Weights of a small transformer language model.
Size: 8 layers, width 512, 8 heads of 64, vocabulary 8192, 29.9M parameters.
Architecture: LayerNorm before each block, learned positions, no biases in attention or MLP, untied embeddings.
Training: a variant of Adam for these matrices, 12734 steps.
Each number is 200 + 20 x the weight over its row's rms, rounded and kept within 0 to 999. Layers, rows and columns count from 0. The size before them is the row's rms in percent of the matrix's.

# layer 5 MLP down (transposed), 1024x512, rms 0.0406, rows 959-1023, columns 256-287
097,180,196,174,203,194,181,186,211,209,205,218,250,180,180,163,219,185,179,219,209,255,203,191,188,213,189,194,193,189,242,197,197
098,188,175,212,193,167,197,203,181,201,205,197,221,204,188,189,201,218,170,238,197,195,182,187,221,180,212,226,205,177,227,223,184
093,249,191,223,191,196,209,175,176,190,165,231,180,203,166,216,190,202,223,203,207,217,208,161,187,206,212,205,229,178,219,212,184
101,184,220,170,208,199,218,192,192,186,208,201,181,206,181,198,200,210,146,214,192,203,238,179,185,181,226,196,228,188,189,191,227
086,196,205,206,199,234,209,166,222,163,177,189,183,207,166,197,200,171,174,207,224,208,177,203,204,191,228,261,196,188,209,185,197
096,190,188,213,216,192,206,205,215,186,228,199,225,178,222,180,204,200,182,206,190,209,180,221,185,220,201,215,211,209,229,217,179
101,200,221,233,149,180,184,206,190,203,224,219,227,157,196,199,190,227,196,232,179,190,176,169,205,191,180,181,211,193,164,201,174
095,223,163,175,172,191,206,175,151,247,198,235,184,221,209,177,234,185,229,247,181,193,189,240,209,187,218,198,194,174,207,207,220
105,201,226,190,198,192,258,235,195,174,204,203,204,236,199,214,191,224,184,209,178,175,192,224,165,217,224,206,191,220,236,182,178
098,200,180,190,171,181,193,218,223,215,177,192,238,199,191,176,195,200,215,208,241,216,198,202,207,204,226,217,187,182,203,198,172
098,198,225,217,173,183,205,225,224,196,200,223,186,165,234,190,180,176,211,218,217,180,235,192,209,180,196,211,207,146,184,190,179
102,202,192,233,184,182,215,183,204,238,198,228,195,172,177,172,180,210,226,152,200,176,186,175,199,216,229,211,208,179,175,177,188
103,203,189,222,212,208,173,185,215,228,181,192,240,231,208,193,194,201,186,200,201,218,229,192,206,218,237,223,194,186,205,206,203
104,219,197,182,175,209,202,184,204,248,233,209,203,218,224,204,206,182,234,206,168,175,192,194,186,240,193,178,191,182,195,204,195
106,211,204,176,231,203,210,204,202,218,194,224,217,173,178,201,229,171,197,207,216,200,206,233,192,163,207,213,180,227,207,195,127
107,251,223,199,176,179,208,175,172,175,215,230,201,228,202,206,222,222,177,205,215,169,148,206,238,189,228,182,192,221,180,182,207
099,216,176,186,179,175,189,168,189,173,226,209,240,255,168,205,202,216,221,148,181,195,211,195,188,187,171,205,213,221,170,215,186
100,209,204,213,214,214,239,209,176,157,181,176,216,187,161,219,224,196,216,213,202,233,168,219,197,201,228,198,160,196,197,204,185
100,210,245,180,182,187,171,200,193,192,226,209,188,202,195,208,194,189,182,207,192,226,210,199,168,186,245,222,219,228,232,190,201
105,215,208,207,200,203,221,181,201,188,222,173,189,175,190,198,212,217,211,199,186,216,171,219,215,170,202,224,167,202,198,230,209
098,201,198,212,189,242,205,144,221,195,217,226,211,172,182,204,204,206,169,196,197,223,206,198,201,192,202,224,209,199,220,155,196
108,195,181,179,160,198,187,218,203,220,206,224,199,222,210,204,235,211,172,226,192,209,211,197,194,219,205,181,202,181,249,202,191
098,188,201,229,174,194,156,206,190,177,229,174,192,191,141,189,165,239,202,168,200,178,178,191,232,187,183,183,167,192,180,206,223
107,170,169,194,176,183,197,168,172,189,183,233,194,225,213,207,201,189,217,210,202,220,185,191,228,183,196,181,188,217,164,222,190
104,197,203,226,204,211,206,169,226,223,191,157,167,170,188,196,183,194,199,196,211,229,208,233,218,211,187,195,224,177,176,196,188
102,182,244,192,206,164,176,189,204,222,214,220,256,215,204,187,211,215,173,152,203,205,201,191,180,208,198,182,208,194,199,229,238
101,202,199,166,178,174,207,204,194,198,205,171,230,192,203,184,215,200,199,248,235,192,188,229,193,202,155,187,184,187,176,208,188
099,180,213,198,178,198,197,202,212,197,183,219,193,219,213,198,170,209,217,200,169,166,222,230,204,225,189,201,258,242,193,219,193
086,181,230,175,238,201,217,180,208,222,185,201,160,219,197,213,181,194,160,200,207,191,208,205,213,192,212,231,187,183,219,167,214
105,208,193,240,169,205,190,241,173,204,188,187,207,157,157,222,218,196,199,189,216,211,228,205,205,178,188,185,193,215,208,205,173
107,170,197,212,202,210,209,255,184,177,195,200,176,221,214,203,209,192,199,200,185,209,214,203,181,199,171,241,214,207,227,209,212
103,183,187,195,180,211,206,211,175,190,163,178,194,182,192,175,222,197,191,171,211,204,197,206,205,199,217,209,186,228,199,207,170
102,223,185,187,169,192,195,185,201,195,181,218,212,202,198,218,195,208,199,189,186,178,214,223,195,178,195,196,189,217,191,175,226
089,193,208,226,224,176,185,178,221,208,237,190,212,218,234,200,182,186,207,192,218,175,216,196,178,216,168,257,203,160,226,186,175
100,170,211,225,197,195,226,201,211,169,196,192,199,202,195,195,189,187,167,216,188,234,215,183,198,216,201,175,211,222,186,211,186
103,168,197,197,208,175,180,187,202,219,207,238,198,217,229,224,233,203,181,186,205,164,259,232,239,214,169,194,226,211,225,185,208
096,210,227,189,202,202,185,221,220,185,226,200,221,225,210,190,215,209,231,219,200,191,185,190,213,190,190,174,202,195,181,202,215
103,226,219,185,179,232,225,200,176,193,211,220,199,146,213,232,179,222,221,201,213,209,161,184,232,201,207,206,183,239,199,202,212
105,228,213,195,237,222,202,174,195,201,215,192,211,226,205,259,182,203,211,173,182,186,210,206,224,218,221,234,213,222,191,202,161
099,173,189,203,253,233,206,187,193,203,192,175,164,224,224,212,215,202,186,184,176,229,205,230,173,224,195,211,193,195,226,211,197
104,196,185,184,223,177,173,183,196,217,185,210,182,214,203,208,196,228,210,198,191,220,216,183,196,199,209,160,198,199,193,226,169
099,197,183,215,194,220,196,214,154,216,211,170,177,201,216,218,196,194,210,232,209,207,195,226,180,229,175,174,204,181,189,209,188
097,226,183,227,199,213,188,205,200,178,213,235,210,188,215,202,201,183,188,201,205,203,218,229,199,180,207,194,188,164,205,200,172
113,183,158,195,224,188,203,201,213,158,193,171,205,211,193,173,204,212,200,226,190,209,180,193,233,214,197,204,214,231,195,202,251
108,197,169,188,222,186,214,190,220,177,193,236,180,205,237,224,173,170,226,218,208,184,168,188,183,197,190,255,247,190,217,234,195
109,206,218,187,156,226,215,229,197,209,198,189,180,179,189,226,201,192,161,165,214,167,216,222,208,212,151,188,226,171,202,179,182
098,195,194,173,187,193,194,190,200,239,177,229,214,178,206,209,189,224,213,227,216,211,186,229,176,181,203,229,212,163,228,200,200
101,226,196,224,182,197,207,199,203,244,172,221,182,169,202,174,238,199,248,134,206,219,202,176,183,244,203,244,197,192,193,191,199
103,163,195,190,178,203,245,222,196,201,216,204,189,212,214,199,215,188,207,214,192,210,227,198,211,202,177,256,197,202,162,221,181
094,197,212,193,239,217,209,214,189,198,208,222,209,216,202,189,201,163,207,177,225,197,191,208,191,208,208,217,204,237,210,221,205
102,238,185,176,190,221,207,216,188,185,200,218,209,199,198,178,225,186,186,197,194,215,229,200,223,231,167,182,233,181,233,219,197
108,229,192,218,205,225,196,218,226,220,184,198,166,189,217,156,181,207,210,171,195,206,191,228,163,211,165,212,213,204,213,228,186
100,173,185,187,207,230,168,175,183,173,193,181,175,209,194,207,178,192,203,203,185,231,191,200,254,204,184,230,182,214,198,144,218
093,214,212,215,186,208,192,226,211,214,174,190,179,193,201,171,169,179,195,258,211,187,217,181,232,216,157,183,179,186,171,149,191
098,174,184,187,228,201,235,188,202,201,181,227,209,192,164,225,221,185,172,241,234,204,172,176,199,206,198,204,169,175,217,187,178
105,194,173,203,222,247,182,215,170,222,199,197,171,217,220,221,210,202,193,198,243,195,189,210,218,168,201,227,223,197,203,226,210
101,221,176,205,199,159,203,231,200,203,219,179,216,182,208,174,201,207,192,168,172,199,208,223,177,221,201,164,217,163,210,194,205
106,205,197,230,206,218,189,183,199,197,208,202,247,163,214,205,196,223,168,206,192,186,212,209,176,174,252,224,206,194,229,183,185
087,193,202,188,207,216,220,174,197,195,205,211,138,231,185,169,194,188,222,163,213,201,208,202,218,195,214,216,183,200,158,169,226
102,203,234,175,194,212,210,154,192,197,174,195,252,200,215,196,202,194,197,208,197,207,185,231,167,170,171,209,211,207,191,201,207
100,223,214,197,198,156,176,180,202,165,187,193,175,173,218,220,211,200,229,180,204,211,212,189,203,192,200,201,191,183,194,160,216
105,213,192,201,208,199,204,202,221,202,177,166,206,223,185,199,220,237,180,201,166,183,195,176,181,190,196,197,167,201,235,209,214
100,194,223,173,241,204,201,185,179,185,196,208,178,215,177,212,194,203,195,189,223,206,178,219,203,193,184,199,162,203,198,155,213
103,184,173,208,190,178,224,213,211,207,220,217,179,218,222,173,210,186,191,204,180,193,223,235,206,142,207,216,201,191,223,226,208
090,197,205,189,200,198,207,165,205,188,186,193,211,215,193,208,200,164,179,207,223,189,200,238,221,201,203,227,187,193,234,209,210
# layer 5 MLP gate, 1024x512, rms 0.0445, rows 960-1023, columns 256-287
098,205,163,241,222,178,196,190,219,182,194,214,179,218,197,203,197,199,199,205,195,236,187,210,205,180,205,197,240,198,220,196,208
083,164,233,216,209,202,252,208,206,203,220,229,184,185,202,221,212,197,199,202,234,229,194,214,189,220,199,227,209,203,194,144,187
092,237,190,186,239,204,198,206,224,201,204,206,195,195,217,158,192,185,193,242,185,208,216,213,172,211,173,187,200,201,158,221,193
082,214,224,218,204,242,190,180,210,206,203,196,187,202,193,228,170,202,214,175,229,195,199,181,198,230,204,200,174,199,201,236,214
086,196,201,187,181,194,201,214,242,208,197,207,235,236,213,215,214,195,196,167,182,188,216,132,219,188,202,185,202,152,208,205,194
100,203,175,192,178,211,190,170,189,211,223,205,194,195,204,185,200,227,208,178,170,225,184,234,207,183,205,233,174,169,180,212,204
091,207,196,203,185,222,213,173,205,197,207,206,205,177,188,196,210,194,199,191,243,210,214,181,202,179,210,205,208,186,188,227,178
103,195,178,203,252,177,197,205,183,179,189,188,187,202,205,182,175,212,223,166,234,241,195,222,211,224,198,180,190,187,215,193,172
087,200,180,202,193,226,216,204,230,203,177,175,209,198,201,223,165,165,176,235,226,198,172,179,203,183,206,224,171,169,202,212,203
086,197,197,206,181,246,190,190,203,216,196,197,192,175,210,253,178,197,210,234,232,199,184,223,207,166,206,211,188,154,221,178,219
091,188,177,224,170,182,226,205,226,162,189,204,163,219,185,209,147,177,188,202,176,204,177,224,180,225,218,237,211,189,190,163,193
110,181,220,175,187,196,199,196,245,219,223,240,174,207,207,209,162,202,184,204,185,200,210,185,206,202,178,169,179,174,184,195,191
108,184,185,231,203,218,197,207,187,206,185,207,208,211,166,183,180,204,211,183,223,194,181,196,217,200,174,216,204,182,188,220,161
111,209,200,207,202,168,202,209,233,203,179,203,151,207,198,188,190,213,171,212,172,211,207,192,200,195,199,204,205,194,214,177,182
113,208,230,160,181,242,201,195,196,216,185,216,209,190,179,203,222,175,176,179,211,163,217,205,210,210,206,183,190,172,200,204,234
086,202,211,171,189,204,223,202,208,194,216,231,237,197,220,188,184,187,205,226,222,182,150,215,230,185,225,194,192,204,258,222,233
122,185,173,189,181,203,148,192,221,241,227,221,218,190,230,173,197,193,201,205,213,160,251,173,198,209,173,196,205,217,226,214,241
095,231,194,176,213,196,212,198,242,187,229,226,203,204,190,185,171,186,191,206,206,208,188,191,174,189,214,209,193,197,210,242,201
112,195,177,192,208,224,200,184,233,193,197,195,205,212,223,179,189,175,184,205,156,205,188,198,200,196,211,175,202,215,188,199,215
098,185,186,213,205,226,209,169,207,216,189,233,190,183,216,186,168,189,211,194,212,209,196,185,152,192,211,204,198,195,203,189,218
112,175,194,211,196,269,195,212,212,192,165,181,185,189,237,211,232,170,176,216,183,233,187,181,215,239,194,213,173,196,177,200,184
104,170,168,221,224,180,206,167,229,212,227,218,200,201,179,211,223,206,167,207,222,195,205,176,212,236,173,167,171,189,187,200,223
106,183,187,192,225,207,182,211,214,192,225,202,188,184,239,183,190,211,191,221,235,186,189,192,190,206,178,225,131,180,215,185,168
108,207,175,218,193,194,201,215,169,246,201,251,193,199,204,206,201,206,235,205,194,199,181,221,185,199,196,189,191,193,217,227,187
099,241,192,217,208,198,192,225,191,191,200,205,201,220,207,234,173,188,163,183,196,200,182,159,182,213,216,216,164,191,211,217,187
092,213,188,180,214,238,183,220,176,204,233,232,181,219,209,218,179,181,215,155,200,183,198,204,209,195,197,190,190,186,188,182,194
100,199,185,209,196,210,227,235,189,213,183,197,167,176,206,216,155,235,199,178,231,193,167,209,200,204,178,196,182,174,238,203,215
070,213,199,209,196,250,193,209,187,200,223,216,224,208,183,211,193,182,214,218,219,211,190,206,191,204,157,212,251,192,213,182,193
101,230,193,206,201,196,183,188,181,174,189,213,198,200,224,146,174,187,201,183,157,191,188,183,205,183,222,226,190,171,192,169,176
107,173,234,197,172,200,260,228,195,180,190,185,207,196,192,199,199,184,176,218,202,166,181,216,189,209,188,208,222,212,179,210,206
094,198,199,184,184,200,197,213,201,226,203,232,183,223,209,204,199,174,237,226,187,204,200,255,188,231,227,228,163,230,190,213,173
094,185,176,164,224,218,207,225,192,197,185,179,217,214,201,190,149,200,198,164,190,172,207,213,198,208,180,205,199,168,187,204,190
077,179,204,180,177,175,175,220,220,223,200,189,205,163,206,216,182,182,196,216,258,189,227,156,212,196,208,173,193,199,187,190,206
097,192,163,214,201,202,204,178,195,189,243,190,196,210,221,192,200,179,191,178,207,182,178,215,179,216,204,180,164,223,231,224,202
099,210,197,241,186,179,227,220,206,231,196,183,180,189,176,201,213,186,192,189,219,199,177,154,213,209,221,194,207,175,218,228,172
096,236,227,198,188,216,200,155,223,215,215,213,193,234,194,190,196,190,187,192,167,191,172,206,215,190,196,203,204,187,195,203,221
101,212,206,233,210,169,219,205,227,221,236,203,197,183,207,242,203,165,212,206,211,207,167,163,193,208,203,186,185,215,163,170,189
097,175,186,204,234,207,198,235,156,167,174,182,196,204,198,218,197,164,203,208,218,232,175,203,241,204,196,207,188,213,208,189,194
164,208,193,214,150,190,182,204,205,182,199,201,232,174,184,189,215,222,210,205,203,182,189,171,210,196,180,179,197,205,159,215,210
109,184,211,220,195,187,191,221,174,200,178,217,151,196,204,170,176,164,183,165,227,163,193,212,216,208,178,232,184,197,208,205,205
079,194,197,231,219,167,199,250,181,175,209,203,187,209,230,201,175,209,216,219,178,238,199,236,177,177,200,171,195,169,211,213,216
100,196,174,204,190,190,200,200,232,183,209,222,216,198,171,213,164,175,185,173,200,191,211,173,209,209,210,194,187,187,174,185,205
117,233,176,178,214,226,220,221,218,217,205,212,231,209,248,216,216,198,177,213,187,173,162,226,177,226,183,217,184,189,174,194,185
116,210,196,162,205,182,220,200,191,196,198,185,174,221,213,169,205,175,237,206,207,218,164,178,211,235,191,191,187,164,199,162,167
113,180,182,199,182,229,208,180,198,211,218,235,169,191,217,236,198,195,212,206,210,225,190,225,181,217,215,244,204,200,194,198,190
109,162,144,183,206,178,225,172,221,208,199,207,190,205,166,211,228,179,168,216,165,168,206,225,181,194,178,156,174,199,200,149,189
095,209,193,178,194,205,224,222,210,213,175,188,181,198,209,206,205,205,202,181,195,214,183,199,211,180,194,217,158,200,218,201,193
102,191,186,218,184,239,175,202,195,198,213,202,191,217,218,200,159,179,168,229,230,184,196,217,200,203,212,204,199,199,204,180,254
082,198,212,184,227,234,178,224,228,180,206,176,186,241,217,196,174,190,204,197,231,212,195,203,214,196,180,199,206,202,211,232,195
102,191,198,216,182,187,162,203,178,193,201,212,219,208,220,186,182,204,196,211,237,184,216,205,215,177,201,190,201,166,238,211,206
113,222,222,157,197,196,197,210,241,238,231,227,202,193,174,199,225,220,196,227,214,199,210,188,202,236,202,198,212,167,177,155,158
094,228,172,187,220,166,189,175,201,189,198,245,234,188,192,229,196,201,219,171,187,189,181,205,201,192,223,215,189,185,200,203,182
081,206,195,206,201,189,207,201,211,209,199,199,218,209,219,202,217,200,229,222,211,222,183,208,209,222,212,211,212,162,189,178,180
096,217,189,201,178,220,195,234,216,191,187,243,191,186,223,209,228,155,155,231,230,187,209,186,190,198,213,211,179,182,171,180,210
113,168,181,190,219,193,181,169,225,225,225,235,202,194,178,194,212,154,159,216,179,219,198,185,182,186,216,204,204,211,181,177,191
093,197,174,255,193,215,202,181,227,201,191,222,220,201,197,171,200,176,208,183,217,201,205,177,226,223,218,200,218,203,187,200,168
107,175,191,165,214,229,193,219,231,188,200,173,206,193,188,178,207,184,188,199,204,205,219,179,193,185,173,193,201,162,198,167,192
085,151,203,250,199,198,208,199,185,228,172,223,193,191,211,199,168,161,209,171,219,231,182,226,195,192,171,206,189,198,216,211,188
100,165,177,182,220,203,211,208,197,202,199,208,202,187,227,195,168,188,222,184,228,206,188,174,202,221,202,222,207,173,211,178,185
098,213,175,181,234,221,223,220,196,248,219,210,185,204,159,203,212,186,224,175,203,225,199,221,182,179,206,194,213,201,187,172,205
101,172,186,179,230,165,193,181,191,226,207,232,182,186,164,216,187,173,185,204,212,204,190,211,226,202,172,192,192,175,168,148,198
094,197,179,202,222,194,239,178,202,201,208,227,177,219,185,207,194,194,160,192,241,193,186,204,178,200,186,197,221,208,197,165,230
112,198,201,187,181,200,174,206,204,190,206,207,202,178,214,204,191,196,227,184,242,178,227,187,227,197,180,205,149,189,191,196,196
084,202,190,218,186,196,206,193,234,229,208,179,198,185,215,226,177,218,206,205,192,199,214,182,229,177,217,193,218,198,221,216,230
# layer 5 MLP up, 1024x512, rms 0.0441, rows 960-1023, columns 256-287
096,169,246,212,181,195,206,201,211,168,187,203,215,206,183,175,218,194,164,162,211,226,223,167,174,236,208,202,221,224,224,177,209
097,176,140,192,218,186,212,192,192,240,232,230,207,203,196,207,188,191,218,225,210,176,189,206,202,189,224,197,194,229,205,202,197
098,178,196,148,224,212,214,166,229,227,182,219,181,200,215,194,225,217,183,195,216,216,227,156,208,171,166,222,171,196,165,226,206
087,168,159,196,192,193,192,238,221,181,208,188,213,206,203,201,259,180,184,198,186,185,177,227,199,233,199,235,196,202,193,181,179
095,197,188,218,193,136,187,184,235,201,216,204,224,202,192,234,239,195,196,224,199,174,229,225,175,225,160,192,159,199,229,219,184
097,224,222,226,213,226,205,190,176,191,185,163,227,217,148,178,185,211,210,182,192,221,182,193,184,148,154,195,202,222,190,213,162
091,211,230,179,206,220,183,199,200,151,171,210,187,220,216,222,215,165,193,226,196,192,218,216,213,200,157,188,187,240,212,222,203
102,213,177,215,220,206,169,195,231,233,221,213,213,222,215,203,187,185,196,195,206,191,231,164,190,208,174,201,212,185,218,205,184
097,217,204,202,168,198,238,201,199,170,207,188,196,165,201,201,226,197,215,234,220,180,218,203,196,185,207,211,173,176,179,191,205
096,200,217,216,197,219,224,171,240,228,181,208,227,209,240,200,192,187,192,163,219,182,174,205,186,188,202,239,208,204,210,200,177
100,180,185,223,214,240,225,219,168,166,199,204,193,199,180,209,224,207,219,196,203,205,197,210,179,178,182,206,225,208,190,220,206
104,182,226,197,224,176,200,161,204,180,188,179,171,202,161,212,197,213,209,211,180,193,177,192,188,198,225,191,213,220,209,213,165
104,221,206,198,211,218,195,215,193,240,231,211,207,167,234,166,160,212,209,243,192,188,227,170,197,214,230,191,184,187,156,192,218
107,178,183,231,189,204,180,226,223,207,196,188,208,155,177,236,205,174,226,184,182,184,198,216,208,233,212,188,202,209,198,219,237
107,185,192,205,238,209,194,242,222,178,202,203,206,189,187,184,178,203,201,203,162,199,183,199,176,237,213,186,209,217,197,184,232
099,209,225,202,143,221,210,195,176,194,187,180,223,175,195,212,207,197,203,178,259,210,198,205,204,237,218,142,193,210,173,196,214
108,198,197,201,191,192,193,211,193,264,219,215,213,206,233,157,214,191,189,175,196,182,214,202,196,216,170,196,247,196,188,216,264
101,183,186,192,167,179,201,178,195,224,170,193,219,196,218,160,206,167,205,198,194,213,178,220,206,192,178,237,191,175,200,205,208
104,157,184,222,182,206,210,209,195,189,209,201,190,209,189,186,185,193,218,177,242,201,179,172,207,203,195,196,181,207,216,204,203
097,211,158,207,175,177,202,229,215,206,200,186,238,209,214,218,213,193,215,211,208,237,201,233,205,174,209,182,201,131,179,201,219
108,181,206,216,218,174,203,182,196,201,190,200,185,176,188,222,221,195,198,191,197,188,178,196,181,200,228,228,199,244,234,193,203
099,207,195,193,152,237,218,218,207,190,230,215,185,207,198,189,171,220,219,176,185,232,196,152,168,202,210,183,196,175,164,181,164
105,168,181,185,233,206,190,226,203,207,183,201,209,185,219,221,186,225,188,175,214,181,218,178,224,183,211,187,225,192,204,199,204
103,205,179,208,189,161,163,195,205,177,171,196,217,186,236,171,192,190,178,214,180,166,199,174,206,185,192,213,186,192,190,204,182
101,208,217,197,180,198,233,244,196,198,199,210,173,173,197,205,185,223,194,207,197,179,230,195,193,203,189,165,174,197,199,183,189
101,245,199,219,201,196,189,211,210,200,201,210,246,228,186,209,174,166,177,234,185,176,209,189,185,203,210,227,185,197,235,218,185
102,185,203,182,202,226,207,183,205,192,191,190,190,197,193,212,183,176,216,200,195,211,183,197,227,177,201,221,210,216,204,237,206
089,187,210,187,198,166,205,159,230,221,167,204,206,188,245,200,220,206,164,215,165,221,222,210,187,166,217,179,191,178,214,176,213
104,196,208,230,241,201,192,193,170,216,201,192,197,216,170,198,188,230,203,176,208,178,204,194,194,213,188,169,181,211,223,185,224
105,182,169,179,212,199,205,253,198,214,227,212,240,203,221,208,228,173,190,234,156,223,176,191,193,192,139,205,190,198,176,151,208
098,198,229,205,190,205,225,203,205,213,167,230,222,210,185,194,217,207,170,228,203,194,210,180,192,239,179,198,230,193,184,222,221
097,207,245,191,204,204,202,230,212,204,187,199,212,218,195,198,182,211,222,178,183,189,188,192,219,194,223,193,211,191,172,248,181
090,216,222,188,210,178,215,214,203,214,211,195,149,213,180,181,204,193,186,196,252,181,192,177,218,204,227,182,218,197,174,187,219
100,218,217,185,191,203,201,171,165,224,212,193,215,197,206,176,212,185,172,164,209,221,183,263,187,191,204,193,203,189,202,188,223
100,252,181,193,190,197,228,218,183,190,181,164,231,165,195,188,223,227,251,187,207,241,231,193,209,224,197,219,218,218,209,191,207
087,180,206,189,184,207,190,213,214,208,230,215,223,188,207,219,185,215,216,206,217,180,227,158,174,200,219,178,190,204,196,192,208
102,207,227,145,229,196,216,191,178,184,173,218,202,193,179,161,209,192,249,206,214,169,176,226,185,215,213,169,199,176,199,193,193
104,224,180,230,191,211,231,213,205,234,211,207,230,230,203,178,201,197,207,210,152,209,198,222,205,221,201,195,214,172,207,230,224
101,207,208,230,181,186,196,213,224,197,195,203,243,193,198,202,191,232,237,194,211,202,184,171,226,201,213,207,199,194,181,194,196
110,217,171,190,201,192,182,205,168,216,200,194,199,230,217,179,226,228,219,174,178,159,212,177,206,205,198,185,229,225,184,195,214
098,206,210,176,201,226,190,201,224,193,175,189,232,191,185,170,221,183,189,185,239,170,179,160,247,163,159,186,187,213,221,185,228
099,203,223,163,201,174,199,208,203,177,219,206,219,205,228,209,196,191,216,229,199,220,190,169,215,194,194,180,173,230,187,218,200
115,197,196,228,214,200,193,235,185,157,240,190,233,242,196,218,200,184,202,215,206,175,174,209,201,236,238,195,220,198,202,189,194
108,215,198,191,199,182,185,179,213,206,195,213,195,148,178,208,209,183,212,234,190,205,178,194,186,203,208,181,200,207,190,197,212
109,231,209,186,199,225,208,224,211,218,209,193,211,174,175,191,206,188,233,214,213,204,241,241,181,220,146,203,200,193,185,225,209
096,189,179,217,220,204,177,203,182,210,191,240,189,188,190,193,172,192,191,217,200,180,200,190,201,206,211,182,190,205,208,228,187
099,222,188,195,178,203,218,221,181,151,188,185,193,187,191,161,209,184,198,178,211,211,209,182,198,218,199,217,201,182,202,190,200
101,196,193,201,188,231,177,201,184,213,225,188,212,204,201,202,228,194,156,169,223,190,207,188,201,224,187,228,196,194,214,196,162
092,188,191,191,203,210,195,143,190,177,195,201,208,199,215,222,190,166,169,166,181,234,211,208,181,182,233,175,187,203,192,204,196
102,222,222,195,200,186,186,220,204,201,189,234,205,149,199,232,211,192,176,215,175,214,208,155,198,181,201,198,191,201,212,204,193
108,197,225,179,227,198,217,232,237,222,177,191,210,158,198,240,212,208,175,227,210,201,168,200,191,197,171,220,238,185,160,180,230
099,156,213,187,226,194,241,184,202,215,182,169,215,190,198,196,217,172,203,209,191,151,171,230,205,177,229,210,211,231,187,207,190
083,190,227,221,191,205,192,222,207,170,173,214,194,191,218,206,182,184,182,184,220,175,179,203,177,180,197,184,191,185,219,184,201
097,190,211,232,182,204,187,198,223,216,191,198,177,197,219,188,190,221,152,175,214,189,214,195,218,207,198,211,204,191,226,145,174
104,190,180,193,200,182,201,189,192,235,201,216,197,221,189,183,199,209,216,205,199,182,180,166,193,209,197,173,217,216,199,219,181
099,182,178,215,224,190,216,187,219,233,192,209,228,190,179,203,176,159,215,248,233,209,178,186,236,209,225,180,202,189,202,196,199
106,219,192,205,212,184,186,200,229,192,193,171,224,200,176,207,229,217,209,208,200,196,212,208,222,249,223,177,219,227,197,210,198
087,182,165,191,219,202,197,214,213,206,201,199,187,228,203,197,222,232,200,230,183,220,194,171,206,222,220,202,183,205,200,198,177
100,211,219,191,207,211,207,182,174,202,163,190,175,219,212,192,206,175,174,218,214,202,189,189,213,184,186,217,232,217,191,207,196
101,243,254,211,227,189,176,207,193,210,179,180,228,192,186,260,176,213,251,185,224,203,228,207,201,201,181,234,239,187,197,196,176
104,212,200,213,218,195,181,190,202,206,210,191,152,222,168,212,202,186,212,195,212,241,198,213,239,246,213,215,245,175,211,209,209
094,207,230,188,206,177,218,188,204,207,206,164,163,201,216,214,171,176,200,195,181,220,183,225,218,190,187,172,219,191,205,188,193
102,217,156,200,164,192,223,186,207,216,197,189,195,164,190,192,193,208,165,182,234,220,201,209,193,219,178,194,203,202,197,183,180
094,188,231,190,226,197,184,202,200,225,211,207,209,220,176,214,175,199,210,215,159,198,204,239,150,218,167,229,213,178,196,173,236